config = dict(
    num_hidden_layers=22,
    hidden_size=224,
    num_attention_heads=14,
    num_key_value_heads=1,
    head_dim=32,
    intermediate_size=576,
    vocab_size=8192,
    hidden_act='swiglu',
    norm='rmsnorm',
    norm_place='pre',
    norm_eps=1e-05,
    positions='rope',
    rope_theta=54000.0,
    rope_fraction=1.0,
    qk_norm=False,
    attn_scale=0.177,
    bias='none',
    tie_word_embeddings=False,
    parallel_block=False,
    init='trunc',
    init_std_qkv=0.0334,
    init_std_o=0.0,
    init_std_up=0.0334,
    init_std_down=0.0,
    optimizer='adam_variant',
    learning_rate=0.00139,
    beta1=0.9,
    beta2=0.95,
    weight_decay=0.12,
    lr_head=0.0038,
    max_grad_norm=0.5,
    warmup_steps=456,
    schedule='wsd',
    decay_fraction=0.865,
    decay_shape='linear',
    final_lr_fraction=0.0,
    batch_tokens=[16384, 32768],
    max_seq_len=512,
    doc_mask=True,
    z_loss=0.0001,
    train_tokens=319100000,
    max_steps=13430,
    dataset='wikipedia_en',
)
Each number is 200 + 40 x the weight over its row's rms, rounded and kept within 0 to 999. Layers, rows and columns count from 0. The size before them is the row's rms in percent of the matrix's.

# layer 10 attention query, 448x224, rms 0.0757, rows 0-4,32-36,64-68,96-99,128-131,160-163,192-195,224-227,256-259,288-291,320-323,352-355,384-387,416-419, columns 112-223
104,228,267,145,212,121,262,222,250,203,157,256,182,221,199,191,151,222,235,171,201,162,200,230,289,184,155,239,168,155,313,244,253,206,150,201,144,244,224,226,218,216,270,181,249,164,255,178,213,215,234,167,212,201,238,207,239,152,196,215,280,236,235,234,219,262,142,225,251,249,216,200,169,158,162,172,165,179,188,225,183,199,163,195,196,173,148,247,123,245,212,187,183,171,219,223,184,312,176,138,220,182,140,180,188,199,224,215,202,251,120,257,300
093,197,256,187,195,174,317,232,174,252,169,216,179,214,142,232,179,228,242,134,210,240,304,192,237,166,125,212,111,201,265,232,249,250,170,225,173,201,163,222,209,176,223,172,242,129,215,285,216,267,196,181,206,179,162,252,218,168,232,170,143,243,209,220,221,215,177,211,247,176,160,187,215,137,193,126,144,171,201,220,191,210,141,186,191,180,216,257,181,283,256,161,217,200,220,164,224,200,221,160,188,177,145,219,229,229,159,194,236,182,166,195,309
100,184,274,219,230,137,302,216,202,254,140,207,196,159,161,206,140,243,271,178,211,151,263,205,243,161,124,259,179,155,267,241,210,247,175,242,137,236,207,257,205,201,225,185,207,122,251,275,209,243,190,127,268,112,164,221,230,167,204,144,212,228,190,207,231,191,171,211,224,210,172,186,223,185,188,172,147,185,160,191,182,264,150,163,203,195,215,212,164,254,239,210,167,181,231,192,204,236,217,146,194,160,155,211,194,184,206,210,252,184,156,197,305
095,164,177,273,241,267,109,186,148,222,198,138,232,122,202,193,230,182,190,191,251,199,205,218,145,251,205,186,214,232,164,217,118,229,180,157,226,204,187,202,196,205,169,236,155,205,170,154,179,188,163,166,152,125,152,139,165,229,185,122,147,228,170,165,231,141,269,233,144,146,170,192,206,286,233,204,218,228,222,213,183,193,221,185,251,221,239,144,205,192,161,235,163,232,218,126,201,123,187,259,190,222,236,191,251,213,232,189,196,198,233,160,91
115,192,172,219,236,245,126,187,184,211,269,195,188,167,229,179,211,169,189,199,236,226,176,183,181,291,223,176,242,224,184,216,144,183,130,176,236,225,198,142,181,228,204,239,247,229,194,146,172,111,193,174,153,207,206,177,209,228,161,161,174,203,233,175,168,175,226,240,108,145,176,244,174,275,191,222,198,246,231,192,216,198,276,152,239,173,220,214,205,173,181,211,238,230,194,179,177,178,177,256,204,204,188,207,279,241,242,231,203,200,242,208,121
075,209,225,224,173,190,243,168,167,140,144,156,149,177,162,212,196,230,146,217,137,256,252,155,213,245,136,261,245,85,253,161,201,144,255,215,234,140,203,237,169,217,128,206,166,196,199,211,133,180,227,156,223,266,150,240,175,211,172,204,242,207,227,264,205,235,201,219,217,200,224,203,153,214,265,218,147,148,165,175,230,194,184,201,178,180,213,252,125,157,249,162,185,192,227,178,132,228,166,168,186,223,165,172,213,128,165,231,158,239,262,209,244
079,195,266,211,204,186,300,231,242,212,151,177,158,199,174,201,186,239,190,168,155,210,215,154,211,217,145,260,217,153,211,170,257,159,230,273,225,113,185,190,193,231,177,168,159,292,216,237,140,262,246,153,196,231,155,238,236,261,221,204,191,212,189,279,229,260,293,199,200,175,213,191,191,162,245,196,177,174,214,172,176,179,176,186,227,177,188,232,148,119,205,171,180,188,198,171,177,261,192,99,167,222,140,210,253,269,132,235,226,237,228,176,284
091,237,269,212,180,190,294,208,190,169,181,146,134,174,140,245,257,238,217,178,139,260,229,126,203,171,127,297,197,124,257,145,262,184,191,242,182,166,188,214,210,246,181,148,118,210,216,212,129,193,241,145,214,223,120,270,238,225,174,171,164,197,192,249,205,253,220,206,229,157,196,198,232,179,234,223,121,138,188,207,118,211,165,205,186,133,215,212,164,171,278,209,146,195,229,138,153,273,170,129,245,236,177,145,217,267,197,262,158,206,238,216,250
097,210,185,249,199,203,150,206,216,299,208,242,225,250,255,164,195,184,187,180,229,221,191,246,211,212,280,132,152,256,121,217,178,253,180,173,249,232,185,176,201,154,265,221,241,248,191,107,272,104,182,228,182,114,233,227,193,174,245,218,244,213,170,163,199,135,236,205,237,171,209,177,197,231,171,200,221,213,309,231,284,211,214,195,188,225,153,127,245,271,120,221,228,155,179,253,268,139,211,182,190,154,231,232,243,279,214,173,235,195,154,168,108
090,211,173,135,292,230,174,219,170,233,203,253,249,262,259,150,206,177,183,152,213,145,182,232,211,282,199,131,166,215,139,211,213,183,146,203,292,218,189,225,186,163,246,232,266,202,161,169,263,92,159,231,179,119,273,229,187,173,204,242,280,154,180,126,222,183,176,178,206,235,202,201,187,194,225,198,277,228,148,180,285,160,153,230,171,244,108,239,234,257,107,264,249,212,159,219,225,155,197,241,176,193,196,219,237,206,225,221,230,247,211,190,157
102,200,211,191,202,167,170,184,204,181,196,222,251,105,175,95,207,189,218,180,229,232,149,211,228,179,202,222,215,207,245,167,235,226,150,158,176,179,146,233,266,158,181,203,205,210,256,267,274,261,167,168,226,260,193,257,258,197,251,165,225,219,153,232,227,209,133,269,248,193,200,166,117,90,198,189,171,149,122,115,189,182,186,187,143,223,207,219,221,190,217,144,183,132,177,244,250,206,149,234,199,157,180,199,235,113,149,218,229,143,172,207,196
116,175,209,185,139,120,206,191,232,140,144,169,226,214,166,138,241,196,255,166,178,200,204,171,210,202,229,184,236,236,243,207,256,217,169,216,177,212,132,205,262,146,178,194,199,187,234,260,262,268,189,214,210,242,227,207,222,192,231,222,202,201,197,200,248,212,179,210,239,187,214,206,114,136,220,208,132,136,200,233,197,216,105,251,145,233,216,187,163,195,227,158,207,150,129,265,262,202,155,205,227,151,198,196,187,67,198,192,218,186,118,256,255
103,178,184,213,139,154,206,195,129,126,171,157,245,160,215,109,218,190,245,194,246,202,173,128,193,194,250,201,186,228,247,152,237,182,212,249,166,206,164,226,265,163,214,156,207,169,222,290,259,239,186,230,257,292,219,247,232,224,233,203,261,232,219,218,249,233,223,187,238,189,189,183,139,136,180,224,123,148,181,195,127,230,93,220,160,170,182,172,177,210,217,168,173,165,169,233,296,180,150,183,210,164,213,184,203,128,188,207,179,181,171,201,244
091,190,175,216,208,234,158,163,175,195,139,173,189,234,319,236,230,174,196,214,232,199,224,213,166,212,217,166,192,171,171,231,136,200,220,252,213,286,248,173,191,187,292,180,195,174,154,134,141,147,216,253,179,164,229,194,156,212,229,253,161,274,221,188,192,178,232,129,216,189,183,266,210,321,214,209,205,251,266,257,191,238,193,216,233,148,201,203,222,248,160,226,198,257,228,185,147,169,198,160,232,264,188,222,222,286,193,192,187,230,235,231,163
101,236,181,171,304,224,191,200,207,225,174,154,224,196,252,225,156,176,196,171,236,151,217,177,221,255,237,199,243,151,126,235,166,174,230,160,177,291,224,163,189,185,248,221,207,177,156,115,137,98,225,199,135,142,196,178,147,207,239,208,151,172,192,168,191,158,185,202,151,223,213,247,215,311,233,223,232,242,198,259,288,233,277,231,244,169,198,161,197,223,188,245,236,226,227,186,179,249,245,205,230,225,165,238,281,287,271,231,228,223,190,177,176
099,147,253,129,163,197,222,217,207,171,220,233,167,246,246,138,262,245,133,242,227,249,219,211,182,198,269,135,169,176,176,241,232,138,255,182,156,220,228,59,236,259,132,219,193,157,286,226,186,200,220,221,162,204,229,199,206,237,138,258,131,258,196,153,188,209,189,179,144,292,192,182,202,161,201,159,169,137,159,142,273,233,235,223,234,190,178,136,268,167,255,132,175,143,229,203,224,176,218,291,234,227,220,228,215,199,259,221,233,170,182,131,218
097,292,226,179,173,215,209,192,212,125,160,174,184,189,181,165,232,202,241,215,175,297,206,165,192,201,258,141,139,186,222,195,273,213,215,181,199,157,204,138,250,231,178,152,151,159,273,210,190,240,159,216,201,261,258,191,190,188,179,276,223,261,204,219,175,186,220,281,213,232,183,208,250,139,211,205,214,194,209,207,277,182,248,181,220,143,224,158,249,115,182,167,160,219,245,225,225,179,261,199,195,195,248,180,225,197,237,203,224,138,130,185,186
091,209,210,178,177,194,216,132,204,163,168,187,131,181,161,210,251,222,244,184,204,252,194,196,219,215,267,145,170,180,245,227,291,172,197,170,227,185,166,143,245,245,143,154,163,165,252,221,246,241,145,231,174,263,273,176,215,221,177,231,192,233,171,206,196,230,195,285,215,245,178,258,276,135,222,264,226,184,193,189,270,185,235,199,226,182,117,177,222,124,179,180,157,230,281,197,232,149,225,244,195,205,175,169,201,213,251,174,245,161,158,163,200
094,241,120,267,271,192,148,206,195,194,176,218,227,205,172,277,140,189,233,189,189,147,234,178,182,190,168,271,213,206,202,139,136,261,141,184,218,190,205,296,254,179,218,186,166,272,143,199,193,201,228,193,160,202,223,228,177,121,264,169,248,116,238,232,195,204,243,221,190,135,190,201,229,248,208,193,149,240,280,225,96,182,165,195,146,255,237,237,124,202,225,270,231,216,209,205,164,231,111,180,175,205,238,205,142,232,153,255,164,172,211,258,161
139,244,243,180,205,168,195,219,244,213,227,180,161,210,239,190,240,176,237,236,280,239,199,303,132,106,263,216,199,126,175,161,182,145,181,241,281,177,239,196,238,217,156,221,180,150,122,188,129,111,115,97,230,254,172,178,180,235,190,193,224,219,200,256,206,227,215,177,156,223,163,190,123,212,198,230,314,186,301,179,194,207,230,215,204,242,180,227,203,205,122,213,184,188,219,226,165,261,203,145,151,212,195,180,202,239,252,218,175,233,236,217,168
097,228,181,189,191,170,186,147,228,141,253,207,162,127,145,243,247,211,171,266,242,201,219,190,129,165,245,254,193,226,220,160,140,156,169,263,221,173,157,208,208,166,191,191,169,157,133,202,137,198,200,209,242,144,194,139,142,270,189,230,223,146,238,221,262,234,155,176,192,200,198,161,188,133,195,221,242,121,143,212,123,219,179,241,216,147,124,183,201,172,197,184,162,145,261,244,238,239,287,154,179,205,194,182,190,321,155,247,133,268,212,207,213
102,186,214,215,152,197,216,183,291,144,207,168,175,180,249,226,205,148,218,224,243,198,213,200,141,124,197,269,152,231,207,163,154,135,187,208,200,177,179,225,245,187,195,138,144,163,160,204,171,156,218,166,220,190,218,129,150,265,123,290,266,146,217,197,226,231,239,149,218,193,141,213,212,123,205,241,239,93,190,208,235,214,172,186,240,175,129,193,197,145,160,186,141,160,246,248,183,221,288,128,193,191,199,195,125,255,213,210,145,244,187,229,213
096,179,150,191,260,238,214,203,165,224,203,203,280,158,166,253,145,218,170,166,114,166,246,95,236,289,190,155,237,261,214,205,155,276,158,184,136,239,170,199,245,142,248,198,217,220,238,180,184,291,280,280,160,128,218,166,166,194,223,182,220,162,207,149,195,221,185,188,183,188,249,177,244,219,228,177,99,200,117,214,194,205,238,168,239,152,251,219,232,184,296,224,252,196,200,169,247,160,261,281,202,166,196,231,159,141,152,202,251,180,111,195,246
091,191,236,115,166,154,120,241,203,110,178,200,204,192,235,207,202,236,153,163,255,172,211,181,156,181,230,139,163,128,178,110,228,178,240,240,218,231,224,225,189,211,249,181,215,246,211,223,250,174,157,188,208,179,243,105,192,209,125,219,94,145,152,193,159,157,172,178,210,236,187,188,226,177,186,187,264,182,241,166,178,211,188,217,230,210,214,165,184,195,176,206,193,232,87,239,186,225,108,164,196,139,209,229,161,191,223,249,121,192,223,97,213
087,175,215,167,139,173,157,199,241,149,232,195,193,197,204,190,167,245,213,213,168,142,164,154,153,181,247,164,146,167,221,128,221,206,252,250,186,172,146,137,249,210,221,143,118,190,186,237,222,100,173,155,239,229,209,175,224,277,107,209,166,181,207,203,219,178,159,257,210,289,240,187,242,188,169,218,229,164,144,189,123,209,162,255,151,269,224,229,182,224,158,238,167,172,227,266,207,198,141,105,188,203,200,219,197,200,230,224,119,229,237,103,250
091,188,180,177,91,181,197,183,226,181,222,136,190,196,213,192,184,221,179,196,191,183,173,159,178,245,175,167,173,200,237,178,204,188,287,246,192,216,147,156,235,259,220,128,165,212,260,276,273,133,169,156,215,216,226,174,243,229,141,285,135,161,230,195,224,154,173,234,260,272,218,206,188,161,215,212,172,184,193,220,141,231,134,236,118,257,215,201,211,212,133,209,162,174,195,259,209,184,172,150,189,209,177,144,169,175,204,173,173,237,210,93,238
097,235,208,228,232,252,200,186,234,235,258,224,201,231,231,162,255,177,209,208,182,209,207,183,235,226,244,222,304,227,232,255,256,202,150,235,247,224,172,228,237,198,185,226,233,135,179,222,150,197,257,215,170,180,124,287,225,197,262,181,317,278,259,201,209,246,237,243,180,155,175,151,166,199,162,259,159,194,152,217,146,214,222,219,187,188,228,247,199,212,185,233,182,168,268,241,182,228,267,238,197,207,184,183,161,205,196,222,213,220,212,286,167
105,216,190,204,181,181,125,147,249,183,207,181,166,239,205,188,191,195,220,219,227,260,309,182,163,259,241,209,228,174,201,226,207,233,171,253,250,241,119,192,266,251,247,241,291,177,148,205,246,246,267,223,179,278,232,287,246,252,229,162,239,214,224,202,220,191,225,222,187,253,198,153,199,195,96,241,207,192,190,170,223,215,188,178,150,159,143,214,206,232,180,225,295,190,206,252,144,206,165,164,164,243,191,184,198,223,264,216,207,153,199,222,227
092,223,165,135,159,200,198,151,204,172,128,218,174,194,171,279,231,201,233,182,222,185,251,100,176,225,175,263,195,252,239,194,242,197,169,256,157,146,170,246,203,216,220,200,182,235,202,144,244,216,268,138,161,241,203,212,229,199,187,175,199,204,176,173,220,155,268,189,208,201,210,219,233,186,220,230,183,233,179,163,206,249,171,220,136,144,140,203,210,198,173,150,255,162,233,208,138,193,193,211,152,221,135,197,164,240,170,159,191,198,115,242,166
089,156,163,148,158,215,205,167,170,233,96,190,229,220,130,273,159,195,186,217,190,233,254,171,153,220,202,233,274,246,200,163,269,184,247,208,164,140,188,257,211,229,223,144,200,138,245,182,214,194,270,155,160,237,167,228,208,223,184,206,186,174,177,129,222,152,258,223,266,212,230,234,191,165,242,238,204,210,182,171,163,254,154,199,159,166,156,189,203,219,190,213,201,223,201,155,208,183,164,169,150,234,207,228,152,183,212,167,220,263,121,187,166
091,194,173,213,242,226,243,268,139,274,207,252,255,191,153,242,226,172,179,157,179,178,130,209,245,168,184,172,224,202,285,216,214,177,262,138,196,161,301,270,147,168,163,200,196,199,231,169,124,229,135,197,206,145,168,105,104,191,148,219,194,180,154,191,212,212,230,138,183,128,203,243,210,184,242,188,216,230,213,234,210,172,187,196,251,259,220,149,195,165,191,176,96,226,241,152,226,204,259,240,186,227,186,182,175,226,131,149,234,184,252,199,174
072,194,158,161,157,210,138,181,225,174,171,258,184,160,217,156,158,177,222,241,219,272,229,277,212,173,226,203,211,95,212,193,194,214,216,137,296,143,161,190,202,178,155,168,199,68,186,248,176,212,179,229,202,228,145,221,164,268,191,172,154,183,164,174,241,220,194,305,216,193,210,226,205,124,224,223,229,168,220,181,172,210,159,220,190,254,89,200,219,162,229,206,238,207,179,207,178,238,138,223,202,259,195,208,232,207,248,256,265,209,217,203,216
087,153,185,161,191,216,201,73,171,167,146,145,205,179,153,215,218,222,133,174,168,190,163,221,155,240,172,171,216,153,173,194,217,219,206,119,176,231,208,205,228,183,164,181,214,245,248,317,245,161,203,249,197,109,208,180,250,172,260,185,134,203,151,192,206,169,116,206,200,132,218,167,235,187,204,256,158,252,205,204,166,218,176,197,172,157,121,149,237,281,234,173,231,182,125,169,247,137,210,248,270,172,186,192,253,230,199,147,195,238,170,231,223
088,153,142,186,163,215,202,183,176,186,138,188,236,209,173,187,258,253,184,200,225,249,147,288,165,233,172,136,140,136,226,199,219,217,186,99,196,172,122,136,238,203,165,126,153,185,234,323,236,217,182,191,156,236,178,201,234,227,204,138,121,200,191,148,232,213,94,234,257,156,236,163,189,134,216,258,164,177,178,193,168,239,148,171,222,216,182,190,212,215,193,271,226,159,224,164,254,178,233,278,212,213,225,224,267,218,215,184,271,187,154,235,273
091,197,205,227,242,233,206,129,144,228,209,166,185,187,93,207,203,207,189,165,154,172,148,180,193,258,170,228,249,217,156,166,158,198,82,163,152,265,197,204,223,181,232,207,252,280,257,263,231,203,252,256,197,164,260,183,263,195,269,155,198,212,199,260,173,160,134,99,188,118,206,185,301,230,167,243,149,303,198,216,165,178,202,171,223,186,272,204,214,235,191,238,186,199,160,174,219,192,233,179,251,177,199,206,185,200,194,171,200,210,202,283,201
068,136,259,194,196,171,217,206,183,152,197,174,186,194,137,131,288,224,173,195,175,206,188,253,224,186,181,193,180,255,229,272,239,231,238,131,131,155,266,159,210,179,210,205,242,146,242,202,175,257,234,214,213,183,166,232,177,181,213,251,193,206,167,276,163,251,159,159,183,188,240,199,161,204,179,243,139,112,253,232,207,125,179,199,209,174,159,194,167,183,258,181,220,228,233,231,125,218,167,193,126,193,173,205,166,203,211,198,233,182,229,263,204
069,202,245,233,151,164,182,156,171,126,213,170,188,102,163,197,334,169,174,165,138,230,186,243,221,127,241,158,157,291,139,178,244,286,229,246,137,210,138,242,202,178,197,174,197,172,229,266,205,260,163,241,177,219,217,125,223,165,242,229,147,251,189,229,180,153,188,213,208,164,187,175,205,153,209,194,131,200,191,223,188,209,198,188,200,190,178,274,206,193,210,205,228,161,249,167,162,138,197,127,197,142,189,230,227,177,170,197,153,198,183,232,248
079,145,295,211,164,196,181,258,192,131,198,167,223,148,140,191,346,161,170,171,165,229,149,232,284,121,171,173,154,246,187,192,325,208,226,222,160,167,191,161,247,203,239,206,176,152,259,236,215,254,238,160,149,199,148,182,212,239,206,261,199,217,189,213,172,195,165,236,289,200,227,181,190,145,192,196,200,133,243,225,201,191,206,164,225,215,168,237,209,239,198,237,222,140,215,218,179,194,219,144,222,129,174,241,225,125,216,170,184,203,224,201,209
082,220,211,249,185,222,161,222,203,196,159,180,290,196,238,236,152,184,204,151,224,221,235,169,158,222,223,205,181,216,219,143,148,204,203,272,208,284,192,256,213,223,185,182,239,239,208,143,189,153,167,190,197,220,170,159,183,141,180,172,189,163,200,140,223,125,192,138,182,199,171,168,193,195,205,209,300,270,189,217,202,253,244,124,258,229,227,232,315,233,179,205,159,164,187,222,256,156,257,207,156,251,234,214,267,143,152,247,138,184,188,227,174
153,235,273,168,225,148,177,195,225,249,231,196,210,219,230,205,233,106,231,256,267,175,193,189,185,153,263,167,183,164,191,187,152,138,208,291,249,176,299,237,152,154,173,254,163,176,166,189,104,181,148,139,249,180,225,175,189,199,187,191,189,214,237,191,245,179,207,133,180,227,123,229,126,187,185,190,272,135,170,188,189,223,254,218,252,230,208,198,223,153,146,150,207,150,147,214,172,225,156,153,130,149,198,234,210,172,174,245,148,202,249,147,178
137,234,241,181,145,140,170,173,198,188,250,150,211,152,189,222,201,90,281,259,220,251,189,188,168,134,274,182,136,214,211,202,161,127,213,305,174,175,252,205,152,162,210,221,156,189,167,170,151,178,155,195,244,182,206,138,162,205,214,193,140,210,194,207,227,175,174,157,209,159,145,220,141,135,222,199,210,128,238,196,147,224,263,224,203,185,147,188,184,116,217,127,167,179,153,255,197,223,169,98,164,215,193,176,251,230,219,212,158,172,232,126,180
104,220,235,147,148,155,188,208,242,215,214,161,228,186,195,219,209,23,289,241,222,183,213,166,200,132,207,194,161,173,214,177,197,163,215,294,128,137,222,200,148,180,173,203,169,211,200,207,132,230,188,188,261,190,199,169,216,229,210,207,181,200,219,182,239,185,166,148,270,189,108,244,164,122,163,187,175,92,209,169,196,215,256,225,214,205,163,186,157,109,217,113,187,125,154,248,204,205,143,124,125,190,202,199,212,190,267,213,145,172,216,136,180
079,191,179,270,183,225,188,211,162,145,243,277,188,156,161,163,126,304,106,193,158,266,272,230,176,289,243,186,207,240,207,220,192,233,216,146,213,236,197,175,291,165,226,178,251,174,240,181,253,224,231,251,124,184,121,198,159,214,216,163,222,229,186,177,156,257,199,320,216,193,265,153,240,199,191,216,154,192,209,145,165,179,205,203,183,155,161,193,226,243,274,238,193,220,286,189,230,190,193,256,258,252,191,232,186,206,183,219,218,207,158,195,201
115,226,237,154,207,130,173,246,234,195,188,217,195,186,237,174,197,228,222,292,268,201,302,238,162,157,287,157,215,149,214,242,223,203,219,198,187,162,276,252,232,159,160,222,182,120,211,164,142,215,199,180,233,166,190,200,164,217,214,250,202,270,262,199,246,246,231,233,165,242,174,199,163,213,209,190,279,186,236,130,188,199,238,177,174,186,196,177,199,166,218,191,203,183,236,246,188,223,144,187,94,183,221,252,198,183,209,230,235,146,263,137,179
089,219,157,221,123,179,188,176,249,146,208,124,119,231,259,139,225,242,211,217,272,275,225,232,167,151,268,167,123,190,221,175,174,188,173,249,230,190,226,162,218,222,185,145,137,180,263,191,196,231,134,185,257,253,181,199,167,183,206,258,125,241,149,209,208,203,261,214,209,238,126,198,238,167,259,227,245,238,148,162,167,176,181,176,212,197,164,152,199,94,180,186,162,142,223,231,148,148,194,210,192,227,205,196,237,226,212,212,186,113,254,163,239
089,224,205,206,96,166,204,234,284,144,207,120,101,192,298,189,224,251,238,198,268,238,184,206,226,156,186,234,131,229,207,239,152,184,185,244,202,145,155,197,192,229,219,142,163,158,264,194,151,228,180,207,226,209,170,193,197,224,207,294,179,220,160,203,235,206,245,207,182,193,152,201,211,141,267,202,255,207,153,109,166,198,194,161,154,202,153,161,192,127,216,213,173,148,236,232,149,175,208,231,162,221,221,185,196,235,190,197,170,111,165,133,279
098,193,156,249,193,294,193,132,176,190,168,178,195,255,201,219,213,214,159,134,139,186,143,224,236,233,171,226,193,209,204,126,170,206,130,163,222,224,95,183,210,214,193,133,200,242,220,169,222,193,177,215,123,202,253,182,219,226,179,129,231,179,154,206,164,116,199,212,206,172,239,195,236,189,239,267,209,219,171,292,213,203,170,188,258,219,234,214,246,193,176,238,181,233,185,168,221,189,238,278,263,269,177,156,172,201,163,151,178,207,155,284,225
085,186,212,207,234,182,205,178,254,185,205,225,198,251,165,217,156,258,164,221,121,210,274,173,119,192,119,208,192,127,240,180,231,171,300,191,235,164,189,252,191,234,127,193,161,219,199,253,223,288,168,140,181,179,160,149,186,181,233,193,212,239,123,239,207,241,195,248,189,190,178,196,269,209,274,234,177,265,174,187,152,227,197,224,212,232,229,159,155,217,153,113,220,171,180,116,184,178,238,200,224,264,165,182,129,195,228,243,299,224,221,236,247
089,169,222,237,192,175,265,179,255,245,201,165,137,256,209,239,188,249,180,276,160,174,202,146,205,257,190,196,149,112,243,226,227,208,258,169,212,133,143,185,218,202,213,165,192,272,265,222,180,292,231,156,169,195,187,200,241,181,232,259,125,196,168,221,236,186,211,207,221,190,172,293,302,168,164,260,154,295,263,214,88,209,225,187,158,232,227,196,195,151,209,150,187,168,147,196,89,133,237,150,208,234,158,217,130,213,235,215,206,173,173,199,286
091,174,217,220,141,165,246,144,229,274,231,120,186,246,191,222,181,209,206,208,162,233,219,134,196,230,143,199,221,132,214,172,269,185,236,214,191,152,155,175,212,250,166,190,166,215,242,249,193,208,176,133,200,246,242,221,240,151,259,198,73,232,162,194,221,242,161,245,207,118,165,253,244,164,249,240,126,217,219,230,116,212,181,229,163,247,196,228,178,151,189,198,157,132,165,194,85,171,200,206,242,250,163,219,144,219,213,190,201,163,152,239,312
090,210,185,215,194,220,181,197,164,250,261,223,194,171,218,187,237,211,190,162,199,238,145,230,255,188,234,169,248,242,153,199,130,206,108,189,224,235,217,146,212,167,292,206,242,223,191,157,190,106,224,217,210,203,235,239,182,220,173,168,230,212,241,210,163,234,228,219,180,225,226,142,136,178,137,162,208,130,237,202,297,141,220,200,139,166,146,307,231,244,199,265,213,202,238,284,208,182,153,213,179,161,200,236,239,171,212,189,136,208,189,193,174
093,169,217,153,187,179,156,235,205,174,263,282,193,195,159,243,215,214,243,234,163,213,260,226,209,222,179,245,242,162,228,221,265,200,249,210,142,181,186,222,138,219,165,170,136,105,227,187,166,210,249,218,156,248,192,151,240,231,173,217,193,230,274,166,138,228,214,291,256,220,267,171,217,234,195,167,210,193,226,168,260,224,241,240,193,253,214,210,167,159,175,182,191,166,307,110,202,230,157,201,192,198,189,222,142,187,254,212,191,219,268,181,182
082,234,211,184,132,203,276,207,250,204,162,207,229,227,140,195,273,211,226,226,128,172,195,205,182,223,168,250,195,203,250,222,195,178,169,245,176,201,155,211,221,217,242,144,182,168,232,146,249,270,162,138,210,204,218,194,151,167,207,203,194,228,289,119,213,250,197,226,193,154,158,187,226,120,224,167,182,175,198,258,211,184,166,225,218,239,122,175,218,169,191,185,185,142,158,148,107,187,235,197,212,237,193,202,177,131,85,216,234,209,235,139,257
084,185,211,219,123,212,241,205,254,165,151,219,198,156,110,211,225,233,241,238,160,201,157,158,262,231,198,232,220,159,212,217,205,188,167,223,233,161,179,290,192,258,233,142,151,174,183,165,254,262,225,150,209,187,194,183,196,160,204,154,167,222,229,171,193,243,243,265,171,161,166,185,281,144,228,181,227,227,250,233,187,199,209,233,227,237,91,168,146,156,212,215,150,167,208,144,122,221,250,170,247,215,179,169,181,149,178,151,193,205,263,204,245
100,256,205,214,216,232,237,137,155,241,147,158,277,209,238,207,245,215,194,178,187,216,193,161,250,256,227,130,203,199,129,234,225,269,174,178,261,230,181,249,255,217,183,215,224,299,154,164,237,218,177,186,143,204,203,247,144,167,232,210,231,169,165,265,220,185,256,130,152,188,157,185,206,197,211,277,178,277,218,219,139,171,192,162,224,128,228,176,246,223,189,224,193,206,126,251,197,196,228,239,176,224,143,119,262,151,169,177,227,122,146,262,190
155,210,262,168,225,92,240,211,241,197,199,207,162,155,204,158,252,180,156,188,277,202,203,188,242,170,222,213,217,222,200,246,297,191,179,131,166,142,186,182,227,210,199,185,220,158,267,238,238,204,176,130,229,247,202,210,245,247,195,202,206,238,226,229,194,293,150,201,232,233,240,219,155,111,152,155,252,116,171,165,241,168,237,248,123,156,198,237,207,180,209,117,217,99,220,247,195,253,167,192,148,157,180,204,260,160,224,213,172,278,199,178,182
152,208,228,176,177,131,241,212,212,133,193,200,175,186,159,130,226,219,259,174,241,198,224,182,213,189,210,196,217,214,232,226,296,193,157,181,232,127,200,262,261,192,228,184,181,163,275,229,234,265,211,166,245,233,217,217,212,245,219,251,261,185,212,231,200,274,201,203,211,225,230,215,157,79,172,198,204,131,189,191,183,167,219,235,151,139,168,232,249,202,173,187,217,113,235,267,207,228,161,153,200,160,187,188,264,142,190,192,146,185,198,213,244
115,182,245,172,177,125,231,237,223,145,174,217,192,172,198,102,227,217,238,197,254,175,237,168,229,135,176,205,195,209,248,196,279,185,145,207,213,132,202,247,243,191,221,166,177,173,242,219,208,268,205,198,251,221,205,171,222,241,225,222,259,180,262,197,220,257,191,210,198,231,250,220,184,119,184,197,212,114,143,173,159,184,239,237,150,167,225,217,254,215,192,217,197,133,212,252,224,240,180,158,183,119,193,206,235,172,186,198,163,160,187,205,239
085,184,151,282,162,274,165,217,183,193,169,199,237,272,204,173,170,222,220,166,142,156,234,213,158,218,201,223,160,127,255,170,133,222,186,251,220,254,189,281,179,164,179,207,137,267,120,139,135,194,198,291,145,155,223,155,180,181,242,221,217,184,106,226,212,129,223,194,159,170,210,184,258,254,241,222,121,232,193,212,125,189,210,176,264,257,230,118,217,189,195,295,188,252,141,144,182,166,212,223,250,213,208,224,183,209,143,191,216,85,188,215,183
# layer 10 attention key, 32x224, rms 0.0817, rows 0-3, columns 112-223
071,153,172,243,253,259,154,173,163,198,200,184,168,181,100,185,169,263,228,271,144,191,216,220,163,202,148,184,168,190,220,156,180,185,180,153,232,279,201,184,212,232,248,213,204,178,182,110,190,173,186,206,142,175,169,153,162,175,181,207,189,281,250,175,215,195,139,267,205,176,182,151,248,250,181,243,145,299,166,189,164,252,220,185,224,220,188,168,241,166,215,218,260,282,166,175,268,171,247,195,233,240,226,266,193,225,169,161,212,178,247,232,211
129,236,283,186,234,59,172,155,238,187,269,214,179,197,190,159,202,194,183,234,235,222,243,234,198,162,251,192,227,187,232,246,198,156,176,196,248,213,266,234,266,141,207,223,207,180,193,183,190,227,174,133,182,184,227,218,174,192,215,161,216,263,184,262,221,269,212,211,170,251,188,140,134,163,162,225,242,183,189,162,167,215,288,242,184,164,175,215,258,167,175,147,294,117,165,185,184,227,145,156,138,131,155,266,198,208,199,219,189,185,267,180,215
065,240,275,204,203,111,182,154,302,186,250,218,225,230,224,202,155,207,161,222,220,184,254,217,168,177,229,205,229,146,239,236,146,136,159,202,184,182,255,237,252,129,184,260,235,204,162,199,217,259,178,167,204,193,229,196,114,177,210,164,180,281,160,273,200,297,234,206,193,220,174,123,170,223,201,215,216,207,225,168,198,251,234,221,205,150,167,203,274,181,169,148,254,158,190,164,154,208,137,159,156,132,125,252,194,218,223,220,199,152,226,142,187
095,160,235,176,219,215,216,246,237,273,183,227,244,230,213,260,234,174,235,161,221,269,203,149,195,161,165,211,220,249,166,148,243,187,250,254,124,151,163,209,160,249,207,167,231,210,255,231,184,213,222,215,278,283,235,166,253,230,242,237,178,119,198,171,190,230,191,208,287,253,211,269,218,175,182,136,197,202,241,211,189,196,180,250,180,226,167,237,206,275,223,133,152,161,242,238,264,245,196,200,180,202,239,189,233,177,303,198,162,228,162,158,182